{"n_head": 2, "activation": "swiglu", "norm": "rmsnorm", "qk_norm": true, "init_std_qkv": 0.061, "init_mimetic": 0.5, "train_tokens": 108600000}
Each number is 500 + 50 x the weight over its row's rms, rounded and kept within 0 to 999. Layers, rows and columns count from 0. Numbers have three digits each. The size before them is the row's rms in percent of the matrix's.

# layer 2 MLP gate, 192x64, rms 0.41, rows 106-191, columns 32-63
094:507520442454470541619551536448535418459524505548592510488488563516558502474465520444465558433503
091:530380426447405476464544459430445529442512514430480474511582560523501529527517509425509534506393
105:513455519495476513505510519575487476551496486441483515461479558510449510492387443425474505523458
100:532505557462565457485534465469618472468531512523457560577462548447481525420503470550522575554670
084:444481509498451472595506519574513532527527499499572454447396404411567525401441482478528392504564
114:478447517485572514506547523481361520483470483471425415465472534478473541513437462473509495483531
104:423526619423496507549500613499488585381523457542562503551454507452505449501509507386582442438521
076:503493467609431490472462397501475606430461517520535492546544435396488480440497488509471539458500
096:549380555450513438457483513491496558397438533487561406532539549388471422485448445503498514547444
090:434527477435496459411465523518438514594509588444488457444471556562481467453397470520529506496442
095:535539494521500451479486525576519575394504517490456604414507544527463496376509515525567554467543
087:462599410584523516536499526451508561576454541464499528538479614459507495421504489497548522363528
086:485601508443544550412407523481511501591539419423533538492524527526527449497601535461494494523502
087:525487483538501580449509453528573470565547420537493477585414420427544572597547446550428516410474
102:497447550384485654451509515606569551532471470449556476545487488528518454496429459522438596526539
092:531562544459531535503511462458537604552438502490449475466424520519434495546478434508529509508464
092:595452510549467499577532507461461512473427538508482538409377535458476435501630482553496454536538
088:533527530496565538542483553341536452506525459479491572497499505471538485428535525467476468395557
110:528533530479604494509554449520576453489441510459503500510426472490470457452503452573510543504420
112:503510492408486517548459411567553440498522453475462385595441525553545408491439578492456531590560
085:468443438506514602521456446470473505557441474565546496495447571473591455384504548503502521439470
112:448472486496531515538481507522567523482467448487445444559554544587510510500423449543510418434513
095:483440544453452527576478496426484526491495478503567579497454514455425367542499456512506547419449
092:512467472512573525573486449512490503374419503540541496471546565399518461498482559478521426468570
097:540525494474594563488501546535499505559557424442420442475501469556612507461514454410531549557569
077:556354536530506554582522522530537394474536408461507475423407443505495496576542513533478548463489
114:479497586455491589555478453507560459571467404519492501451533506452483484544454559419464580455444
092:560437493552492512457547500486500541491513449447545441490446571578468518378467485611548476524547
114:479447583487517515439473467528424538479521482357507472469517508432462531565450434484537432527503
109:508476510497489410556539543377459555485551518584555562532548560528451550404449567544528572541552
096:588499460503551547540506573526531416553460514491510600459516580491489500403514529467527588498504
100:496519600421552547487478505574446556510513485563411621513534495556435474479488432494556546508481
085:512425527494503523507595533619448464446468464462506620540473624483467519465468407379514511437511
092:480575472502563481519492574509523518434587485533414486530521496480580493549499562393439540499451
094:532521649549568436476490514392572581501427481508499511567514473577553519478509476516447535474501
111:503428487509401481500586552463444540483525568529508498539513613524465562416438451577624446530521
100:501535542462471479515435544586581518492542501511439534475438519490447463482561566439556496627430
091:503417518482429522549587525434463540571527598532600489480532516435524490492459554521595607500494
090:595458538531537469575528437416616401506536446497555483479520458492447547493514518446506464524493
103:485440558562502473532518598554574473419405503447508462529562434479495460501465420466453586529524
105:472451559477519422490487526513467516471545427415491462463535474547482593586466531485545396476594
093:592419425464474415572540453438487491474478495519546575478511556425470535464449571532466498539557
116:589395550472439516586527536485397573438525546520529524485515501505562594493447503458554614582492
098:600508461495469531525562527500587565481524541501498501480546573552517515416492465459462396393580
097:507530495421519525503550444403550498499521527521472496515588619528515601513413448476435549592485
105:554531466609573490555500595510535450471433535449439471554475500484449517503510425458465491415477
100:405428535483546456468503507535474618513528454458528509509529533513504548552544463480510465496543
098:495489454521505579502572580449484561468535472611467566444487411519453528483437568464595575474462
089:451497489521534494491468464525513417346484438438527424512440513465563567528469428566555552520494
098:512432440523583633453513461484486427550575508409476491462506506518563582551461520550495521477473
105:428486473541473498374562526512557540574575538513499413491420453517481552509511406498485541512434
105:586403502539462483547500452501453472428443437473462505489490502510539530461485390505532456514477
110:504489557472543513506487501536542540534578397498607531467534526567563524411471552449494502534573
103:593467395533501543516539476380477524421609577547523481546512506556478525530530482553464459548492
101:421515577468471431543575493481521512464402538512616578458460526498456512441470473502562487530499
114:488466454542446603520529502551427569484458446446589458435515576545527593506444511544447495385451
094:461458550466487491497417400520494506483527458567477417472455450461587469529519538547505528489354
104:434433580406494475559512498431528466452500477420617535516589565482528453495464521515526498450489
089:531401501534491517454476498522503568534540597502394467452564459473502403568472521647463536445495
097:522516567444567476394521526510497517435575435493578507582410573511531473521511564462580506506489
083:503413460571560601595569487426536502517485441564509494483488578405467543538486532537479427463518
119:471425576429463458540477448453521458489455378513473468452493562584621465574406521520532509549477
089:518518589406432503603494527541569429540498449456487502521548471489413458487484559478515654503484
112:496476546559407412465555476431436449501463544541567544458551560478590467426425388492486524529546
106:536424529494411464514441605402442562429531598527479501484496538501529468486449479474508572645482
114:487462569578598467467559482464532421425515507472429490394500511547533571410491552520519522530487
088:471446514470504518443450492501507566446415458406476491435423475468538525574434453630556525513525
100:473533463589491477517495489548504493452495540577519519546458534498554513481497489630616535514523
104:578490558374447508604505481533540438517487469497492469456526498445516507486515444440506435522460
098:496493551498525534583520562517496510559533511518478536410516488451538403430520467520550392509571
090:462446470533526496520626603552507546454507538482459493495471502539567547498561439495543462501536
102:588499450541428540441536561519526520469484548578510543461455511393543432476468429482470481575465
088:513460456446536499516458490555489466448433467475518498499465608435460419503534419593598500463465
100:455562486491458581534537448567449553471520488487434461491531526512572582515540518410460457462530
096:520495513535516576583437456508510492496488469571554545505515632516536519436540483462459536554511
090:408460555486554489469524428481545553470543507563536465546505407509516561476534519541523535558517
101:518481536696470473583455515494514519416477522403540480563560492514570511454434424564449507439529
090:519472521481584483467467548417547512499513496505496485526426537471455487470462545468585498440585
084:480512423563478535501577473572596518448511445568437500507423467538572438449510557408468531508422
101:520493513527519431581492517469553448483456477454450562444432592459468512542465477550404531472400
141:447488569462443455483474630548552579516529501497438428525525538498494606521462406421461503536607
098:645519518556455504485482559503482482479461539439503484453522589518490515373502446503470542502501
104:515509527520482475467504533538506537485474504511428607483448527505485536388503401500456492532519
084:391436546575453607464489472451484536454500499557509480574468462536464513459466487603425575399514
084:481498521460432401598584543589474509469511462439402400477533530623519567462457548505503493480561
099:484470577481591523429435453492490513485450527497526567531505484541455496457431484508499403492474
# layer 2 MLP up, 192x64, rms 0.409, rows 106-191, columns 32-63
098:548469525543484525538401469503488420509523475482540463513483448526447551505389514515476587533539
090:534326442422441487533503445413431504453531530483462494540592562589506476502530525445486543499442
106:521419451418493510546489576525433544497514464624480596465476572532399533521492446529486470534414
093:502381550501525450495551486541446459426419477466533493532489549462502445483410530515575515442535
091:450500542536450465573435499520515514470546469497558441411388440416541443408422459461545395536539
107:540496560499523459437498528454528560517537582525477419543467486483494514468527491509585450545499
105:423484549478492493523470609511513541370550422550575499522474495437460441493521512340562427437504
080:524491537600502489445502451559542550402469500492481469532458462412465464539553459522535539537563
089:417557495545504488512600527466570463485498529505427476581523482463514600431520494523466555531583
090:548465544424493553535486534515454527453486419608517562530534509435467551615496443523553456527563
094:507539520471455580482486412482484440544464507480518371490443477389532513619515474479478442575437
091:526489597454566497539490414563517479445581495529508481543499522525466507552462544584505490587531
101:432502536423541584467348457471421557551549403434529520494486456502541459491537504452523494440580
087:521484509451493582445496417499597503530567436533471503514415415474551578601583412560456509441478
107:514553516546480508492504492541610520514496498526475551482596502455478529481453470555466564569462
092:503535486557447542500472564499437430529512524514550505494551522543520488472508567384429506449567
089:424547519417510432423460498547491498468583498503484505605632470485556518488421532435471506478438
086:510526502500532510524467481378516463566554443549527552575482437507502467434513573527479518362552
122:380450553473446493476449467557471560494482462479454446463596466480546561603450601516458493528558
115:508497525564535466431541636449469537501488575464543605405547474462450547517589425498527503399452
084:461403492519434447475490552452392578380482503482561526485508411558405426511437448486414508516454
116:384549464488640467528519463475508555502498419532450513562581495508483500454419489528490444473623
088:563479421475513413456560488504464489440525563471457496524521518565596525428458481400491408580483
089:437585529456472439410518493454507501526546509482501539553439478637489497533534439496500527540437
104:541555456552529497462545524503488472500460487497499473514449523554457610512447352459517513587563
081:503317495541501543499505526502492455476567459510513496450416426521480500545521427558486545481443
104:564428458484452570486502425501531594461546551510488477466383514548511504549458492496496406434464
085:409538534593564501478488469538451437514503497512488472588472432454530539511452514562485535506512
116:567559417511458452529496518469554480506477550568482465490501474508496446418472561488489544474545
090:465497570465557550506556479622502482472406550449452525491435454465491421540502456428469462437473
108:428485518489431489466436423473460552391536474500500460529459471548524493625503484540450422488475
103:529525547387479503540492498518438564598466552554448572474541489564395522427455464449480591511500
093:503456545504504492526524531601481448439486434452494636508457622482439532432487437414545499460521
101:438511468493591477507526529484514493449566496488474487484493455463490543502460477350462501515376
092:452478421499535490567534432489365449515508464503521490508506569525574428529495589419566452494435
092:561467486528473541429597531430514550586505497467494504584515639513522539431452462529621511483524
109:531454517504539524536546444450408448535510591514496432513486461494510545606391433538429550508520
080:482483480476462522550486485458529516441479506599559497549521506505472478497452539536610626548511
082:478584525437509463499512513458515563479402536678506467531443510552565474495455490477571432444568
101:528510524418559550417517401475531534505514543607489487499489507472534519466502598562481507477487
109:498452655466479426573551583515539539507507435418482450573504486513506528549453502479516472453575
093:475512532571496671503473483582472513491527438540529436481448476548533469502533495570515554519447
118:518406514456457517554506529523481595473548510493540484507561483535551554479484542417534607516475
099:497518512466412473492466485536595504506450504459542465440515554518491481461506494527481421503551
096:546486509424586546525494436413521446523543478525495511544573565472466581519490489491431586587468
102:557514488576560495550482605501528456516432520402499455577486498498438512508512446435477475417473
098:385410577446541519554484532586456539520547411536577468488466496510525515559567441507468541559529
099:405550440496515475611490386415556474521501600509580467453500534471485469475486514474439443525529
091:474504523527518498606491580486428555507551559473415550396504552442488505478481474505423433429501
091:386519446444490492504437464563497494472497483574611532506513498445491458509458524445590575542452
112:468492438486489481396553553481557584515558539550463455505461497532506603481493427449448508518461
101:571388407507538551454439590444478588549481542501506502538554488519532571558496502625429580461505
107:442468595413517451539493505507532539513555431488571586479564549565500588437508577501526521511579
109:575507465539456481512515426468585476469562516437505546548511537567460596454553545491467516501516
103:533416480558510506502409584452382483522550543521563416524574505477523491494508465483487556506535
108:476552446537603597562454521513552487443440436487555575531456451405482421491443491468517483493485
094:513525434534494487483547580472527451493467530400477593574541482541425466469501471441483468492575
105:431465576432477504531517504434502510426486513375616559485576555473500500472410460489490507496502
104:579395565556569580524534501517533537548475514457410434495549466449566402520467531553467545483511
106:536511587451554477459543518504491516460595481495573494565428597497547489573521588482583499549452
081:548521595470332455523455455527543512479506539461459509503440436562554566528513504545538548585422
119:514482552506460441531476503539528457507597530445485406515487526482494515538518479439358543568539
085:668549536408463567503534525522486456510543501434468477418518423406369528572510484524513575430496
114:501517562515493504533429487552526422536510416499442479500468493519529439530477559459511481355517
106:456598556538511430555511492584582415533572499445544497529524498400509436511606482586502494437450
099:475499560532602465469515488498534420527503484500364547380572503419506539441425538517480511532406
086:506573475494431475490540445505552593488495494478423523454423477505590431461454422474452541497514
102:580507562431530421508392528496497460525524473522562534411442509495427452488566536416494500463495
092:549428533524513461546506514529450535555479435462526547477440531463438500521449473507491488466622
096:575471493385494486523468526598497510584422435462498432523575558536517584506492512480578551521586
090:532502549492494509580424458490527395567463415463494446575510444469377442437448586534413525594460
092:522475514450509506480511519653495530517417584496445511497517554470511436489497396521514431542525
090:531518427401590446456598503508498435513419494605568523491541595480496493502588462537593498468468
105:450560566454501529555549509543446582489528463504468520459530509586577572472520516419471444456524
093:534499560608462485518481514538548498452550552457576551420507422544431537479536563507486477457556
087:474562489469528513471487616526550485577480500551386518581606599517543473516555456499439538487485
096:515487535676518457577477508531446592415482472494453501512566483565548484455442461548445491452522
088:578500530486533448417420507410576508509510534522460487501394528424466494410465552538610511454573
075:511451513498515454502480485430488471512518551468526527527631520494506523486516501591548431511565
102:471553504551500538496508479502498454502435551478534444519512596524553594538581436475432519520511
120:510532522518410505543442544415549472511497572550527506545438510378574407511498446512493529422456
089:512548486495536508435457573474478605461595487593487586472499435434579500534476423472476481543506
112:511534446537504533523539482519468390576534445519569415581517401490535497484503594421430601539511
078:488511561488513451617550515536517466486451513498481533473435412504427476468498514521600611497456
087:473485502467450412528558522565490497474480436437358407421552538601532515462482524582538510474483
103:482491561457586548412430451482451533475441526505502547485495495508434495498435493503481414456476
# layer 2 MLP down (transposed), 192x64, rms 0.374, rows 106-191, columns 32-63
098:511494538490483494478515485526500465606460564525616475494552452478536482504494476551435517473469
089:497516487516432536462490510527391418486412536471518497600565491439589506616478539558513509505449
106:551493579458478501514563477544536425543474509476393516483633589526483466493475581533425491473413
096:525457509487466594453585441537485413513466370503490507589511505412453413568404481467502518443533
096:434525503475475418486484504525487515486528461529564467403579455439564478510494561542574366534487
110:452523456445479406573419481470523474517513501487576526463526537555543559546482523421490433568505
100:495485537544530536532443570513588452424525597564496385495501486518449587461547537572487500451483
087:542482583475522376503470530568490489517484457455494518518476600549443484427516553549435492562496
094:553497526525522498449500451540504397477553505516416567462542433502619479525580465569478455494479
093:462514593441428430558507542416477484540537536418569497533551529582529491569472497462485590504471
102:435508572473550522492521462559524510410568554404463450516565501547530514574450446576464519434443
097:496500448482540592501495542544492530519473513590493623463597522448528493470552511615412557441482
099:488497472512364487579553576446523479563541470579437559527495442501526459536682435500508531492400
080:439510481555566483516415588448501500481454499455506394518546507466425400507446524518473450493501
103:509525523588514563523572534431572489487534515523492528415524457518463453572483494498418458443479
098:486533461470583470513465503526498585470543467547550522515511456474608466415549478511478506528453
105:458465571485536459431498493524486581477599554500564511550500506530502525372435546566477599447457
087:503530497405482551490484632476438477480434443450513544460496536472534517577507570535433510411578
119:475468484480451432486371329511446489451531454513430566521483431496489464450399473506506444539481
081:493490415434517549530463456592529506493544454404483422479469491504468515439564497508581498513444
084:447448488616513503494440541528495648502439367504483496504440545507587589480524475494485480541540
102:433506661528535470543510483484490514451487474427504523491470516491545472598482501494518521561544
094:524507649465458532564474525488514552563574496498623433495479571581479526483481470582580572396541
104:527515371512516519499530462451519502348507434523478471545423515517575510475415554486500476461434
103:487433587377567471469515498482592454389538532433538473428557505567572486516562480448501478441558
075:496549417510443384489499500560522528484470441612430476493561557517548454486529409472529469524487
106:484455449599501577547452529506394520487497499543452533427519464527519461520496584540507550463452
097:429539483518530520506507518546487433444509488496409535570419567442552500558470517471423475541480
105:629565585429493501615531456500480514443574511481498491386479530542493464434548519493565474398515
100:415487597488613530538470483444476471467421466544489484523505551396452421463534466536439601587473
098:540485396582517553424468564542484468427564472518513437419511491449505485452614455515577511431488
104:453525553516566481504444571556523513439505443505504634469491437533590453551478521521495615468503
089:468450461468496588415591514595459512443480529529471590523427493421489506589493477537495483433499
097:499483539488542543529478573553461461437440546425508479514588475340474386514534567504491459491548
100:458560478522430489615638545433518535480482526517495465478465546456523505551528442530538531458558
087:564499521520453567543482510499443551477513521509502456506611525496510451477508621621471490547452
104:443446507584535555465438524492490485515513552432588537593435561530627517458420471512493508507531
084:500566501580471424378614507481528509480469515512608438397454565434456551518471515517522462496505
098:351518470466423534512511494598516593459418548561515497532469549597542507543473458464442520475554
092:519457499535560464436504433462421411525550388369436520526457532494592489501489563487479439474534
109:465514356453514521581529485519442512488520579538505474470572488556496539462461533445501499503526
094:449533443521445497513498438490443505488536373526465553399404496524479477433463482552551458508558
100:584474529478504482533494484460438478478411569452512538504530524552490538508520681450502533512496
102:429513490539487549501544576481482491475410492489488542557387458526453506497464415543513504446429
096:493618560441527485510449497558517585460535574553526454497458395512497470582522459547534491368435
092:516523440496468474440464436511484515494380562575477498562424429508374539527511415472552504536551
105:501487552491516454520489535520512520620440582432431551475439493488515553571500545497561441507481
096:515478570498506471565511465460483460481528562486553407530523467524525504548474419509483439454572
095:393491480601466544608559471563477524555567455546528524548499541537496451450465563399520502531443
097:439467433520487540456558517514522486519428528381540504521452518535517487522523476562547520456445
107:516496470474434561574601492493507433499507477414539499490556555503436559478442601556537478451588
114:453541460576481525461483517576513500614497563476610449556525489538506457555452509508522590507533
108:557483424488509486520513522571481525427497465482594618496548625474502584568534556572497508548543
097:412430551416483433399559578526471434509433602517447438387583492450481517538547544516416515494427
107:462492466613460576498486521435491535439565530567522452473462560493505525412444500457513475453437
114:548452482713485516523492529454571484485521462517447517524584527477460499405443514503521505460425
102:482504541542509461540555477598521575520574487576536494464467493487616476453521498567510488438467
099:447489448534421530541550590527459514541474552408529580508568454435512453540452486519521473454524
097:501491410537421413515400494404537530539518556455451535515480452539526583533437494469449457408527
093:515547426459516514543531524525454548460518566499582415469524452466501436545518580575526434504533
090:528542382529432541441412390502466505488482477445469474532436573442528575498551560469460466521479
105:552538490547471516552477543475457493478446499476481446569500434528581462522461444532347552458529
096:533441468534471492489523504546486555415495573606480552641520433507479534481533513492579521528568
113:520515404438508532591571492469565520526498601447588484538507512553471522502491533573516455531487
095:446549566532571488517533482578488404547506454384489476399469511424523574478549485507560518410563
115:431489562457552575510552395412500449490496457434457387531494509503460479551481569554475401467476
090:523486532529584522495503460428456420478554522445483534470408490582384432544410554542458495546525
112:452464532549571472524512434492437504524449545454501417481461601500559460523418540379529563463437
102:495483516563563564486479463494477570509551547572437574489491518432513444495520509543512532429572
103:557524516497563525545496460438502557572456499614481494394524534431440410451496455500515474576530
102:562478534553571561570546465472500601468529525502526542474513494512597543537502399537507511531584
095:520458493518506482521504528483527476511531432500492497377540556527443528566523472463442500582422
090:523560508412552477416567561594469469531527452443529500462564523489528480559500537572517435499569
100:516485451501453536444453456537540422571497485505617569511476508480525433505396460468461471582497
097:524532473597576453462475498522567539445483400531498561489531428487549468466466525455510542593494
100:557463551573505437498552566503592508483540540428468415580456426439549438448583447503573527527538
102:515470443499436557570432529548476458500542505559522536485441498482510465537466600452437508563475
089:544494446530510391429490422596523441495540526434563576550468525467508568652485539494452427540562
082:443518427478457511491495478544647535546487391633514558539471502546564565448454522403444516549509
103:505506434455533521519550541467504483431534477499539448543567511590437412451542491445560488436494
118:501584385454408558428468447579490407543522475509498590428444472518462529431419482529403520537438
094:541443458496542503613461616446486531379614435482541513479475552514561476426494499519470534493410
110:498519571493489529569496447534544539503507487577570489548467367530453504477586503436553585514475
086:466461441495475445445462404462458513551498474542472532538449521439467388564547519546442453586418
095:461505517488587416485498607592551469448512533523553476509526469492558416469458508557501543480643
097:539526428500461458542502554490460479500506555523474495492443522451516512611492501586488554482511